{"n_layer": 14, "optimizer": "muon_variant", "train_tokens": 127100000, "dataset": "wikipedia_en"}
Each number is 128 + 32 x the weight over its row's rms, rounded and kept within 0 to 255. Layers, rows and columns count from 0. Numbers have three digits each. The size before them is the row's rms in percent of the matrix's.

# layer 10 MLP up, 512x128, rms 0.232, rows 82-118, columns 0-127
104:166051146115219072112180107069095191115153124090139097179146152105143160135081117099103143140097135138135124108147155120166135086141150125140114170108099165143188158111125137141152149158129122181070132152149148161105099088114082113077181132098093208158138089098138111148137103120116043130139141149169076146187140090112117142147140108092169156178157178128130085114129117160118162174119
093:116156132128187148124153107169054106156097146126135133143124136136178133180127099091129123153191142142180072100128123136096189085102194126172227158117103098117092109202189083142126112153172143100142134072130133140120117107119141137175125139083075121118112167140145116113110124130146174188107113171152132131110177138132073174138107147065151135147104091112103175108067087084100095117100
109:126149074117097180095128128108166139173063185121144091146119072054063140112120170144138130107158150143161192158118102180131117148134040097074115122190079089138129095168115136159082112145119104105129166078112138154083153145110177122096122135087128130149107120165111121100133151147131113172096119171150124143125112086142129141139119155092096161130117118134148141116200129119176241127076
105:163120104083122144080140166156129166123105160116116114172175118131110108102192113153108085170084078124132105139119112110127163175178164168114140127123066127128171128137157090129101138111090183147209121154110160101118125164177041124176138167140140163097200094128147183151138091178136132146108133132155096204132138095142102135159106163115160158081117130102115180070109109178116175074105
107:115140101162068093116086104080178129131156136128118057133126110110095076187148173112092167169128111145147157109101145072144116164103178152102162176149150107123170093147117095116154126132136096074144063147114179054044145118130101125118153165130168143153175139154113120103141121070141097070173181113161140144124102186135122179155100072176102083132122130099110086142125164145176141100116
103:146161138140148150102105115104164141035141093108143117124125167144115111119107142142116199120161130181121102126175158114149114145148097054093111125180088106084166084074180156119119163168126062114114107135168105135156139080171078218220082094090130053137142143167136152164146137139108130125100113147131176118146109122144119173155203145138153095129099155152104149130085126111158151131124
115:155120112148140088048124132067154177157149129140144118118112056179102154135123119122082121133129086121092144126113139130152117179102145188122192181092088167121112102060177144130143149171138129124148171160078190132114166187109080124134126119091151185114109100112153144121117179106152131135143138137141172118119117152149172144127121120206145128119184156113084148169184063124189109150057
108:121155191101100142047094164111135086102143104117162172119156134096157099181146158170182165153154139153118148140140135127122139061187106161167111131125102101075184092118181112104130089157144044181062112159184146102132119173128136145095156136201075129115165195169129108100143170137132069138137083154134108128121081144101110113112143103114096134108119113128046137123142118120120127164140
099:105177097134121044132116150165164117131116185116135170117134171168132127152108082145125090172148101091148131144148095048166151079172105088036081096088146106072157083100102123123140115121168113138150121117157133101101106125147101094140105192142131108138109147100101100055173135144112134077132129092098165203127183159156101107177170143065178101104129092145143161138091129115154144136137
086:103126077141063160110144158105100095115136147153120138144171153111145117146124164130173152090143102077126127110127126117154120135088130071080127097166165200146083153109051064109172091178173132122186134090131129150098092120145191101109151114138132106150145079152167143114156091134193129122116107125094136153050110072091188134132104141067126150117127101119097192083069139142077170100104
108:077095101189126118161166115179160142150145136103127166098114144085161133127148083105096038127162086140112082140117147141130151139116112119049171178088145096125114082079098108110130162130139134140164202136142170114108087060111097124105129150069136102104142113132104140114149175155104087090175092114159128157085120122149112132159123121111151206143114128094065132129032141081148119069119
104:160176143159164091183139165127136161087112116148118110125098156175170133121128104142118109060128102137128082124161115092135144126164114166145098139161092052142104092136118133112188115147104156088121167090133104100147153096174133111131177084045087158142169188176097164167067171169116141104085079139147073094130145113107120070172174099103136118124141082114182185135099197135131131139132
106:156156134163149130132104128129108098124131092095093141121151067106140124091092118099100095137127127063040102113173099041123094140147095141140166135102151164100139161168145166178105133090101153151152112168169135156182110105104089196108095087112115203041140161145115096096116088112168091101083129093154181116072167082181121094105139127143131119142116144150095139091119070136145094154139
107:145101133125162112194112152116109144111109079116127098065100133107123054153056127127099097122131056151083099067108167081158112097144117090090115153085090093135153138109121184172164150119147111100123109104159135163108113111126087094133081067143104158115137109124127149102157152123104153125088129153167165087179090052109248158141154136186115096127082102149086105132132123110148113147126
110:093079130102145128139100125136101121090174122147133121148077086144086180186119146135156116118113130162114187143125154170131154183112166093089093092149168143106158086082064102115155144126113079157112128138043099083097142081148111176185155145127077131089148161048068109185180148136148134166126134205065103139167123143122132111123153085136103137132145169170168133130107150119101129154172
108:106130080088086111070099172106121126138117136141149109188122108130155148121085124118118077079153080144144122129042141118198159156128120155162129126180143117142160099161190155127129072150123130126199154046134151116113104179110137194103171126146156089170136153104143168099146119089115118138107064148179145030157118174121083096142136115115136109183128136167157136122174144115146107170104
114:130102145157122116085143127117092161148138142137108091127129158171101149111130102146071063122144105079105131178157173108176144084171180157202148132119125134089119124157157166068133165165106152106105117121094109157113206148042118140181134156136115126098066155148128132132159107147137142108179142095168123112100136072210128187092089117143119114122145157116128097119176076191182116068139
099:169187126162177179102122114127143121158118107130151185137133148127162160127105120094068112104140137086067099155111138127144104193142141128057084112084096107132155095148157114112123111104143172168153169091103111121132104153120127150160179137091161139134098121138079092191133123156102132189044137139116147070191202158105107184156124129193156147089147092069119135132088132137124158058124
089:128154103121147163136155128115095142174091088118128113165133103114113106147128109178158111160149127161123150128152129073117107090172158112160079083137125147095182116106149083048118168186159054145110155116093166156109079124096101099102169153148088081180110137128175138123141112190141102143044156127147150142135182131120165097123079134147086087091131137133124111144245139140197093126132
094:148152114091138127156125059163152135054098132165096124115148225102129103114118050136111121162124134149124136158133169089169124115177106050086124107138135139151167188099151062126102120152201165085139135123118130124161063154123126088132111146075109145119134168182151125107145108163114128205077163137145127119156087116098101145108181175142138150125057157163135091138128093133112122080102
099:103128159098126209126135083100085134135098143113124155147106059143097063122124142129089132114149105096134114106131087139142146112217130127122117152168126084151117109243120111013127101122138123150080085142078160152115113148116087115072084063086119111125145176110129127135154130153158176144073135189112151148138100162098094144115132150124096125134153150069107137088153121113127086163148
098:145072135068138083112143219158183152155153138136148097103146114178144139126125109128171149150084157073151102111189202176119117062150130088105146109110120141128124154093117149094097102068119225101140127136094174125145123101125170059160126118132131135125160139159103143140162156116106118076097174076112122145094187125151163157093105139120144082142156126160160159128061092118122128129065
097:122184116168114137150111052076116146053172132125109142179092133125154090125100103149111159110106100119086162154127109073109144083079118127167077110149145161109179128144065113119099126123096092142128079149199068186135144164161109136136105110112137148161114085118151168201134170064086125151153122109082102171103175105170080130132140098114180118125116135031138137110118148128094130142105
098:072135124131094145173117111113164172151142117149089114148137107192133094083186094148121158146140151057132168106146083156139105124185151144160127153114112188103111147096099126129170159183086155208125105177093035120095170127116167088114135167134168118128125100131155090137144110118117058147153134132118074106104114140162141103103102065174138043076106089122138135119178114130133077126150
099:185129179123124146116121047113173053139075161155117130119117100108137143080136123110126070148097140152082129093151127086152129121109156096103081098145119171166091118176129118111152175113108154169146155154157097115084166167188089142124079074127166112153155133087145123168191172149122135102108151129117138198106083136133142137173126112193167114156137153140078074222123116175132131152110
081:078121159084173087117111148130139121112134104122083113147188126138134124110139128099094213108130103143143162081120123175172155167119101161098120102097154082120112110151116125168108086211147179116130109131098136110144154150097133110103117159146101150075094123145083132158107106096053100124147064167100077191064071146115147141175161114119094080162136121148113156086109147093066119196188
107:112110158112123126135113103118139097146184155066134147146109134149081150040119100111147135123134124072117073104156124122127113145102119093073120099098186092093166096157076127116134154114171091098175129146105133149114171165146145125125109117045115078209111097157164119147121144106128121142119231111094183098128113091100087142084131157160188061146129168109117129128143067130137060099115
098:101107127194129147148146185153155075106107134162115137172173163087117159109154130167054142143138055093079088087115126100101104123125098125089196152153091116122065147112124157071170147124113091134133115150123123132068097212186104118058161105109158130184121117147077123086119140140094091145123144155092136106121166135158139146137117152090114136124068078180106057134094143154110101136120
095:151114111143124120145134165219105165098170127130105117168117127093168104139090150068138145123171198159147091153147191108108164132129091142127131102168126121145103084055080120134104138153078156162161120161114102130169064199132144094101102139108127162144136104067100159167162179182143151078093125090097090133137118144160108109202108151124114187129079081075105142150134181110123157126145
105:125118140129133125146116140148069106147090142133108073122149087126118104149156139167121127201157129121104065146108127148144090125140111139196141114103073172083193224177102126120097117147075126113087144088148101152116142185111146118095119108120128132134125117197087173095128125096136113202224104164121120211113147124051104162089089140116102147114101109147110112099136165125070129146146
095:145136132111162121127166113133122121093152249158137111113091126161092075118180189137139114124114153127143153062096166158126153114169146159082133120081136133123126135190169151112110114128172172117159141117138147147132132148129148121085141103104137047102110116128085101130052176133145086185113159111156169137150172133130166126177188134137117172111154086112110104141135182197223138142128
095:159112142116079106131136089077113102162119118134108092131072164171057083134119103134183174140114158131089121060164105164136083127144148047181062131063134139052184134180142149121091103108139125142076150109149169115142159102097080114172144173137141126067132162111143143114144173173080107106119133140109088077124124145130096140128121203127095128147161135165089157132165072123119104128116
095:180163107167120084129161131114143146125166166111088138155132172134136058104113131162150141078150101113149180144128187134114124217108149106113135113085156093121067097115182129148179140168144149072104154170153087115143127144111089122093087133032115151159117141132089083144144084136113083126137180102167140147134133146163121085090095083135190066083103153128154113163157119186166084143151
096:120142129194100136153138114135152103112096051163150096141095084145146106137158114125161167146128112143090176150122128106124067124174137110118162122079099129171091172121142122129105097086171078089098083061124087166104106131172083132139148065098160083091155085161075077089137095104117159164119113123225050146136080095140137137151078115113141133110105104115120177099166115078137128140164
093:140092135108146160123130047169157080109103149099158130149158128119167172145141126108140086175174123158139115127115147133128126095101099146181138106167123105132160150148119114129090116127184153117113111106074164094058135122142164131155134129092154159119117131155118104143156091141139095048093106155120220164131125095039117118156131210134129154197076200147065105135103136056140138091145
092:102114119118060105113109137076151155130131133110134116116150168149109149149129169073076126134116122079112141122101139102150209145139171058146188160101118103110149124120119152101104093102150115182143156112181110089129106150089137109097108087139146207207101122102148183086172051083145162119103132178138181069063106161127084165173146134091149158123156100172119113114119157124101168122158
104:130156136152077090150150102129165192154098117121141140208078134151126103122161131190109145145149131094178078126150096104076085126151134119105152151118088106115121103105130098067143130061100164048140117070152092128177111164170070148127141114149149185148133125135129159161112097158133127097107144129122189135149095155109115072148169078109137174131077159169125145106155136155179230113123
# layer 10 MLP down (transposed), 512x128, rms 0.11, rows 82-117, columns 0-127
105:155119156039100181160175047093131093107155103108092073133131094091146115050210130136074115140122175159147139120127120072098141115133135135152187108145096171094191148118145097139134133131125190162098141164128098128126142169162120123052171128142139133116126144107108145103083129098122113134122114099127162131117122110096151169135124108140174150094093200115065154066108174120135114061137
100:169150082079117096115056154132186103141125123094167140188109142175110166084102150127160114119098140110122109155127119140129072151151154112000167131107138102126190163093156119116100133112134177142170188137112120090128154117102093095145155097114109132126185061175163138076116099113151140089087189087154168180145136137128085120102164152128140185107120073135120118136149133141113127155080
109:155136111104132121112163138109129200044069132140190134130097157101123180124050108187125126124124168112145118123167105166177126148156119128101167125102132130151100112130104136107116122074154096087115101140098127154132088111088206087138147129129075157145148160112094138223102101070162112140146099179103126124055155092170121132128107177133158112130133115164113163133109079197136130205124
101:128156168128115153166080071060072099117127125111148132134109112128203147089142126112113073099112147134132094136136103085083081156150154194197127118143196175120114199157168091106160131136128178206108088135152127147187138127071064103133195177110088144153112132160080155128127151126097147118098137089117152193121109146113125144147111129150117161148169110114158143094129097117056139119133
112:147159113160098141093133191161152092176102105154138134108116178155108107073144093077128136163079102136098116146148146125077096131158121074191111131129155090089131147107094121128169082099092162107119080205076095144113110129113184045085071110157177096161144050140122147165119108136144136147127122158146146150152085126160159157133081085150143087132134112186152150142164124114148187192136
107:122101160118172137118092132106151151107075102099150176159154138121143120078144188108154157123177128184161145118112127130166174144099085136129117124093130139156197154076188155097101123196129123109025129121124143170140104111133139084117154148150112138154129143162200141099136126153179091147136157096105208125117149055128095116174117110073119125091148211099171146093125179133131177134139
114:151163076072181122106101094137112148134117175150108140052091052176110131139162126135129125078128074183053127139066161118109160122138120100145151140152084148160124083109105094115083076121123141146168121110115138148140055086149113122117137092123135166156127139117106110132098144161130179141156187169114091197162115143151173078157085121149157133134124141176134118076200142152179133078086
106:094196161147090142169146138132093108154161073204114134074114149112186072114126132157164187100127094217130151106135138050107153076144119180194130134109087128154129158149128094157143139189093159183081113129120127151115124117104126131182111078159122095128136133161133085117111116138130067139108157162134186149152174158127154105084127119112144143101102084151174103085158182093123157117126
105:096119142102177127079140105144135098146139147180099173208167186123221135087173142075137137172112095134164156116105135107094097092136108157075046124175108114139085157128129146105118167136154163124108104143124102099125093165121129149156076169146137161123159100110166134111149122159055138160117161106088145126063142039183115139127147096091140133102126184085121118176136134109162137151168
094:113126118108143137157200136099131121182154133138218118122108107137105120105108125162074136136115157115090159181113160136103113089140150124080143146135080085065163159104215111149104127129156125139129133144103064170181131096110168152179189170105135130103215134120160102118142145181118123112146119114174095135110135136182090136114125068153166123169152123119133078219176095135113079102129
104:167127071138131121132181120180139082123201108095115174089120106092164118105167085108096016118107110113122099185139089080127114123126129130091155142147141119136117094171133190134182125154150113075176174114192098120139156058131111108114141137124108128215173100122145129148104132090135061082093111114128156173109151100099147149146105151146123108134105123066136143126074110179101090099143
105:094184129144111158104103169180117120108099150089142125175123105128168193168105136142125122164187117085134123101153106097133170153201117106056116132081135159148113077086121178079145120130118143131143144096157166120109193120155132143141120094185138144092067108120111158081177092164085130133121142120135132092113155208196124156113147132148155113151075143143122119132092175062074162056120
101:115116159177146082092028048154118181162130099158128097141077138117122094121148102048076144155212158073086106131071172114124111074145148091148124153142100117159110157122112140122144109139150189129123090181154155127131138104109124114112181123134185182095130127138134133140111122054124118095124060126134140119151147153168101165141120115105153119100077139109147147146195154144177090121111
100:125117091118090112128125127114126064057111136088160153103096094149171105161141167141119191098195184118108132113115186143143153105129225139106114124146116164116171140091150143116145148143108087115158076117091106082085157166149175160089153057158124144103105148149049138210091117167131099141131125108067155103163115112071131125170099167110125170138153117102105105148106117148081167113094
110:081113166114153201075134227139136152120120127102131109084103111163114054107114083164159082113162134154109122097102158097197100132094139067199135110148124185136085124161148117091180153086117091156140149161113110146060174104080093131174132103115103126122134103106174128114130134131078112144147103103073138160091098164129146152116135103138111099119140152101105130162150073165181187112166
110:159118109144125148066146136170126187126158125123141095140102114178150134093150133139090069168122123124106095107100144068141132162096096147000147141114179084140173134130153160087141147091126177126113097146079114122088130132096116104160243106159161132111164131107128177133163140114112140184120100119073146104160141098137150128085181118132172090133118130110088088123147134185168154118119
111:102112169122103103164104113124099139128128096110179134099112143175108093129167166145085117121171055141078112174112118116143106160124130118181081056132100099117138108079133131118123091141099132192127115135161167114119139111154104125160083168077078153161135155179113144135179171097139114064152138145163159179173106126144112169143076124130085094158131114170129088063123060151181027144131
100:152156175082181112107097120090132198073134084154109124099149115135093157114146132048129124088131130179075137099106121116109124162134139127168231068051120098107107152099087101096175114137045127085184135150084156128142103090130113128142134142151097180155100182150089128132130134094109073159088145132159111091117114154140113160160110143135115125095089140064166112099071136130127130133162
092:187099137130164136088143111081186055127108092142117147106136134088119074130121131112119096119109141132177128165138159141080113175139054158252188129107106112094119120161133119144158144143185156113145106127119195089074186090108173160093151173158097145103138108149097161128177104163169154080120187079121152119118127134108067094162110115114113145128089128120121123093163138118148144079117
100:065143135147141115155133110161135178115108119157133183110157170110111105154143171097189164133145084071083104120085110098190185093110140121215144152149147184192119116129137120176172158165120097134099056157170114121095126126125112134127159174086103147118157168142125122117075107161108169122082163098167137164145167121124146088099153142164156115149115113128133148138126146149151143238197
101:076103125183168085173162108131148098130121122157089091135117182124167103184102129109146111087108079173156154095138131180134090122141147128083140074121163160144190152126141134119170068142110090199116163167111191148147101142109109134132138117114098177108189088097136114089133089086138129196111122115111169192159092132110149151138096117159090118077159141186104147090074139100154130069178
102:136186135077066156121100114114093168125130085118179113130167115119138090105094086126138103129131116135067106121081100142124146132120164144127170136129131139129123156099166129118178098090200136112134184124140112101098103132118105121130103098113149074136061087162184060123191072153117112203148027143158116207157142145142114125115093096127101166123163120088145152138123077115154138209147
094:153172099158161129156128085101174090148079109174120183111084136173181132120117141115128125142121131165146116162115130165153129136114137132208071147216132165154165132182108110164169143139114198044094126099121171098136126083122170141219197168143165136126130085147161125135107191107144184124123095097154127115137104177151083137124143121119177162140080106099127130136148164115121155137112
097:172142132107146078120056166110113095123087071125087144127162152121134119104089134187146061180089076106119137071092124119174160102099110146178157055129114154153154129176080072137102135097165206164131128123177129162124098113153138137180116090129136110156138141137178095169139120123142156163120152104115111159106123153108172117103117080145086146151163122134137094133093209158133220152138
105:101085137151152109108205127101200129116140096140087121126070133132148078119093092118161156157177049136154154114136165143089084096147114141200157172073142125127097188139129083075152104135140197091090178141145121135138106144157128158138103130089055152138101172091131153114146093209129124110105159132131124135113181087166190088148088128129134119126156142132125115103121088163106180131180
093:130126154118128152134171174172085122109165133144146141080067112136170131043169140146177154150114142184100121119148176111124166123139130183229076147152122129106133182119126118081099196144068091174082137155116125138096103137144067108166144146126105124079145114057135115097142165178099179107132156108119190091083120141118127112060124127143157086118137099158119115139151092105149126102077
106:046123150087111109097092133137102153150154123141133174153145150155140129057148110100167091114130125142097135195119107101150126166102056111154098153113122152106109104097115168132071170132173097163125132146183120103106163146123177128162070157111111200145141177113194165153130143088122146121148151106176115195071161206101109088123167118136114090109187181114121095130107076104167160117108
090:119117121133088060129149126181093137119137170086073155060109173126153122165109105184117123151130159110122170135113121174145136093140120140022127106181106132119151158075130098113094118118066072056117164113137090129082084087123103142149183113092163150125121118115078156172120152150152100108123136148099126151173133056129105102092109093143184148164097108182113092198128147080141137138144
098:082138120149089150110180107160111125096125171153051139117185094137108111136119152142107102086076081195145130102081106077153098139119096124143130138102117205095142103132086101097188126114181145106099105092106124102122116126141095104198126089141185152140143111181127128125108188059149111176149144104095159182068128172171173137147141124135122071137152135125143119122140128179128057082176
093:123154141139139101181126138094076091164165119122139118154143123099118152123077099126136193128098109138158153109073171141151164158141097133255108196082162089139062144100129155144040138144118144130093089116140080139150122130082094160117137119092070145071120133112132125094150101104104092121131128147179119116145146195097180098115121120142103168132121109075144110110115193167138142079105
097:103174128172060129167129077152081115128132082095108113134120141109156131155121083101137098145141155189114160109155140102104115182152072148157137036158117098170131082124094083146106095120142109117022137165067083142121155173143116127165171153145165156167103113145208101138145116114137138108152129155168146110140139153115145122125100154086114080173147200145144141107180141103083162091092
092:201142129090072120122138165108110106102152103124122143095119062147127182143129141128126123090060171126099075083159135113108164143173163146123193098109063144179151137142129095118100116116136128101210198171145171136106117100139202160140083089183114176126087171138143140151132113112139138107146200111136148146122136158096121151140129064086137135132128126134086147069126126183167121162196
093:118156133079145157121129133131167112076139094157151083107110126111179191118144119080230113145099125132153114079140103059159143055102123093141157175106139102091097134184130135094095163145132088151145122082118138083069096152087081097096122064193182149126104121138118150106117151105100112133112131175140187115123093151095163061134129081143111187134120105162105105139135159094156157140075
102:143129102094148104075114135076135092093102121117174104178088090234114170034110165105119121120138111115157118197145132162139178131117149146139122143199161162081167138161072090114100114131095131121118114145126141155150153048090131127163159109150120138106157111067137155132091174171104153112103149134106098131104155099112067095142146150108134147145193148102068093087133162099093141175124
093:139135176156091171137169184100081135079100139117107114147129099117081159106168160141124169060117111127131175127074139188096137116130112114166118078173150164130158092151106142094106103153089086136185156087137122164144108146157104075150127082173053153085101114082082109143191144129121146130088108069140123078131126095092084076093077131103151142125149080134132156117174183153073112100103
096:152151107132136122109110139108147036118139089089108131122146118171150143093070117163100105166100209132127067136182096133136112183083192071073149163070136164106097181105121129112117104123096130163143094110138143141088135113153166128121054147166123106138009126178108113108156080151176156149140157136125122114116110103099135104136174163136098106108155122142127061085114157123122118168102
# layer 10 MLP gate, 512x128, rms 0.216, rows 83-118, columns 0-127
096:121087058154045162188097135113129115120171121097133190139167076129097137140130149121161173165126105179155123142114110146087123158078167151152095145100139115219139142097148052122170081164123123068120125134133172137113193096116102144143118128114127177080133069107105094109110112095082142170097105085088157136126191182137136160179141101164149107143154154133140111080109110085110154102140
101:152099163149088144065049181080104108121056154106131097129164154072078168128123133095143098141123201130177143076124088142164148110161128073064083157131170136163084130150131157138102153119132112143128151148105128128154129105065069103115140120124128231129150092112162090140180081104120140093066141127145167176103118171090088130147120157124107152155100171133166150143127121159114134157139
102:115105157121127143113139121073105151113119184120085195162120099112154103148147132105110169131138102151106119136110127100097061089140172173124117100178149116170227152174118081088142090133134129220182144048123114174124143159121090112160159164109145154142141067121141173112106127157149161074104113103165132222159119162134105112099113126148108138117140112139125161124085104034120130112129
098:093171073113128149149067153196092145145146083097096178113099129146165141114097160162172082144118168160132101114140133219111146131057137114104068117179188098108111079125160102151137106158088158178089152126144108147140144072173117150175126167148159139107152148132135145142095082154131118088181105088239128111136115146121185164123161121097169150136116150136128125132159090121156108103114
096:159155190139122153086132103198106075148176188137095125103174182133156233167128070121137153136117133101102090070106127129104134191149105122143183175114091106126096104119127073154148139095126138116143203113144135078107121121139106119156137174127121156085116029138102138146123133131119111115150158077136113127193084094132109183088140123112104115093103123094112166140155126062111132151148
111:154144067156150165123120141123057167131093154091129107118096115117140154121151176096126077112133123164090141143100172124134074102132154135092072105153144174169163141137174164111079120136106109146143121165115128136178197077123157142135152116087153192142136112142153103108075179119155189160130139149116110196116122141158098141176118089147156023151166134163134102091185111095130043116100
109:057131107178143129104156117158146091138143110147122234119160142074119083080108122157167106088098133154158192140152161107143132095158091136124086107115140108201112131113133130154121129167167113175074169104149166129128132081105117110111134146121121141148122143192145127152127146189100043097098085148140093093150159123167183101156138107075148154147117137219177172141087156101133140164134
102:114138120098168162139093070099117136163177133094139122202094137121154039177132158120156159074085155165150099087143128144155129078113191057140115114135105123089150124153164121096091145116138125085127125157149129181154094147123122145155158118127173150140160100091115109158096194060099098155168134088097113138107101123131174130123152116185119076132175117137101184149192162107135050161151
092:135133146129096171214146160129182146098123139137152143181106127141088159107160108122110088134106098201099120118118186154125082128129173136000148091165075143121077129142102098090097116144081083126118070143146136144110123132188153095113117136130153130144155139109186085078102131087144116097182083142151138120131103151150109114139192115138198128150121083129159122132171154192149130139148
100:111106076174112146164163123130103113154148162077112181187187168099167135132130063140187133096113133119162120182165118110103049125121129131055105173152123141123137145092157168175151126125108139106122105128139169130117125132156115156140176138072136114103079092100117170194162193123166123145061133092149162069119116087149128071090110146136174147122074154107170127138151092141136048137121
099:116086091185084213125071076182141128150147107077118149137109141102122138140139143074073120126156122082182154129113112154072057111052083150164153151070107144135144105114145117159129143123107170090150065164167129100113105116124126109086154141151133103132147121123170106125131122138147089162109162076169131134166105169115103155135164052176115157149087161145088059117114169132075101114105
101:119151150078078175155076142105127123141096119147113147135138107166091118122147121203155099185148102128177121114160076198108155134089172179024179142168127090109167136080124160135119108114108120119164122069083084100136144140169148086129109145143109129158132119140048129178086128176117061128125169108137094156137090128090178111116172108113066154134135130162167122114157105142069140123140
107:099101096177149102095152136133087098161095130082155101148099113112127136089145204125081183110195134199187124138137112088067128089165140157142104158142155139133125053121169204091154202110124157149121103103062117097100154086141120128164076138098120149158088133137047136148108110157135104147102098112092102079115131156221133161157113113140103138116142096096083126123114124150128114121123
102:138118104138145162152112174141122094062091104098130200114093190173092106203145126104174130121155060101153161130151147170123124146116184104113161102142154130117168088156178140124119120151157142127146124040132147097075151131128103219185135155120170087088152132133107105170131160160149107156134152098168087149139104124145065135138129126106183152103064096108142165158142084157083100097155
105:145119138171117148173097146147100222150148131103092186136073175149074106109138102053149100106134130145135131140169131150051124123131152171103159142105113057138115127202079084109152129117106146107071126167065097124091120111153133150120108115137147160095051086105111107151142127163157161088120152114105132180143102122120048136177101094164177161161166123069108140145110119119120143107162
101:112157126126146115171089146158087108116087110036108210127134161186082133116109156116093102159164084102108126106115164149146138150167105181054122143147116106105125118118072104161155132102105083118060155098138071123074173126100139091127064098058119118165089151120115134124155143092182133085067152093093136173105103125113171130129135125170063138118132125097145159160090155153112180138116
096:142139137142137151095099148122097204093122109181126133098123126192100098086129127138147085066127148117162177109159166158066102150108164132118154085081179085098097108146106112059164064176056136139122123149127095085111106103096120174120166049151163159119120145162128092156157121126148131113094119125156206112158125157145154157200096107140089128128072141081163077112125136086162131144129
093:126153119208097168197157107156095132166108079112139088166088117104157138063101138115083097148112134115113140125092164152154154044122128096135159129170159145152131119173126138148089118129144120151090141079140144195134141083130103130128125109164139138145097139107131103150157080163128133182057115085126210096154051140126177129167140076106064138104119122117099115162214097135171110128132
103:091156068128149124111065160145111150132119120123103097187143153127124119136110134123113090058158150113163174067180117110098131137084168079161128105109104170088147102158121142117125155164122107127141169112171127158121139143176096116121115117137161170171134112205133118113227115076139120142106118136101098100152089194116099082145173146050201097122137171153144191157106138100066112158158
094:167099130190084106109121084093109096124114166173079099097143146182148078098146138150127112114121117166177106134111085132136138105114118127088121121091164118150135134154157089101152118129100110151144178190132150140081120186144133152097154124171144127098181094133108120162164099093189101167096122158136117185091085144095170112173115140175185086117105100136098202131138149089194042057149
098:160081107148119078090071126098148061173131126086118194141101141128066101187147122120208140152121186126101132090132146133159143124123144143065141164163146119191107133183092145131188107135114124140160154116174136166154126083194149129059145139103155173131106146131140123119121108072151100146121185162081195105119098160115124083179103103131168080113133122162120107120145148102126166106191
102:131139190129136121110095128143108159154109139126089121155224126122119097122184152097199133106066139196131136113080063116119167165105145139081147122128142100139170130158136154102132173155088102116152124112116124092147144151132122169124123153146197122180094164108152127112150129177172164161142160160144117140116134123110164160156114163126126111226128157184208176146119147186059120074155
089:140092164135114201166166073112123149091159112100076154110105101119143099119117167101110129121158138085171093149157122139091079077109138086156100154138132166089144130074200115125127114122053114084143095202127128096086165141142137144101127146134133132124111097204143090113188109131146118166080088125159141097131144107115096156063082156109165033090049140167114112147132112156129125129158
101:123149124138154132142118077175166129140151142055100079126146115225172156109152092115139138151126190081158149092118070160092128177187167121077101128102096137127071149123107179072116111146175141121146111115107170122171168145148072146172171102139157161156142109115140159121163135164174124085110124071174087165129128102126114127174095129163161088144176152126101130162153173179141134121062
092:106111110114198089125127130095135142208118162079110109179152163140128071108148114143151082131106156145135126124107150139137151143166139114159126167139118101127116112119106125121171167150119188176078099171100132119083071105136069092158157139110125112110181113087106107088135135198061118145111103089121081067128193046140184150124146127133114087177137075104112045129140166131103117173100
101:115191166148162192106126121144105136128100099132146226173110114131128128058086161099151075116127142091130162117152135145111123140148158121169112143179081198144077147111167147121179087075108114078105109134140102161136127122123156167093150156089143165098073151166110126166172157152103075153113080030163146127150167093100143107100085093167105121148110085116110107188141130107139125154146
098:153152092095134127144122131147155192109066132103157061137126145139101151175122135115161125104126126137176188116070137156105139152080143179114096143103144086139151160096154107165093126091114152130125165159106149145119117080091164109189097116154122139155132183099140188160096127156130082169138135113074051176129129099184186156182144058104132049083122155152089123151126156123108101144193
098:138128125122141174096119099101120133136132080067105097130101139160152156110080108157142108138171125128119046062117125153152192138090164129111139113111198119145106232124191117160119146089128170160132069133123107136142176105171143107176131098094152097124105110090128114120119157081087114120144140142173221122139132184133086122091152134169097086097124082099146092122195175130093112085124
099:098153126130116112145097098184118138128154129168211120118207208174135113172117153126120087171154064073097148143056118137141127150160038154200132121132121106141083170132110132074165157155114141148168130119122180146143144143126153147151204092136163110142141100175187176143118106109086103137126137091116134180162152118159151160127106193149096180120130132165088120126143119155142137129152
099:119147121106188095129102140121146120157118094152168147126182124166088104148120121137156147107185075083139136124126107144110069137122148164146023133160157155094104184135131134116175141130083102154142108143182177072148110159197110112158190130147143143085095160195156114098173152115151094169095090152143113124181078124107098091132123044123068176087165125139106157143090130104119132166119
097:139182085106097157122087097115106131116122144133089095207093125150099171127140194103120151113108193132071124089119112148032112158131132102177123197086105190182158090181130105152161194113124114142134108111141143162097155092085148088131121111104105126169081120124090122121114122110078144155096170114119084148112082096081129124115140117162168153150127119163059139094083103167126152088175
092:130163162146086113069142176164115151076103117116114159184113078141131091124084137154166135125104103078154146082164169152143110163115125172144106142092128143109103109110100170129113159126095142092149121206087143154175148161039140108050140070103078105166081106142105113119190138102170135114159103111156115108106140075159087106091164109169125095135130108108130127088170114117090080213122
101:135140131169098101146118100183142164119103100137129126087178170111154077122141146138178186149110115184129167155080145180150121153147145199156135130111076093154136137093107154113118087127177132061154145089120144115087111174066117114143093154137150158213058127111122084121152054142123159103141093103191172146177113185137195128131102144100118156132100125127163122165180144134173147102102
099:086169114156180145122144183092101159115153068110131155160070114159124158151198108096151108085108093146095131128104132157124107152142023150121106112148176146063097151162152147083189139129144078167147134113131141122153104119161122079140187165109078108085137138099171163153155133104122104108097121139121097118154164165118069099098050125119111156121150055120175114119178076139097136097117
090:109100092088153130145123137129145190138090106113171127128127178140157146207118158123099155148146158134114173111068163088142149075172110106150094166112145086152164098134136098106070102093163110120090150033144121140139159186108130111141117166069142189168139078039122183132148115144092152139093107152117127090127116105127143155146114127162173166093162156138151182099107134119120105036131
108:145149064113163179110113118142112127107079155120162117093184126124128128181130144097135178102237072098128078156147128106075138120113067160124138092113106094133122143070111156175075126110178149155126131123100180139118119090126165098093122120139141159092083093125142097175112160047099093160118125112113116100091140139145168134169120128156108101176127112103153110224176151083162157091112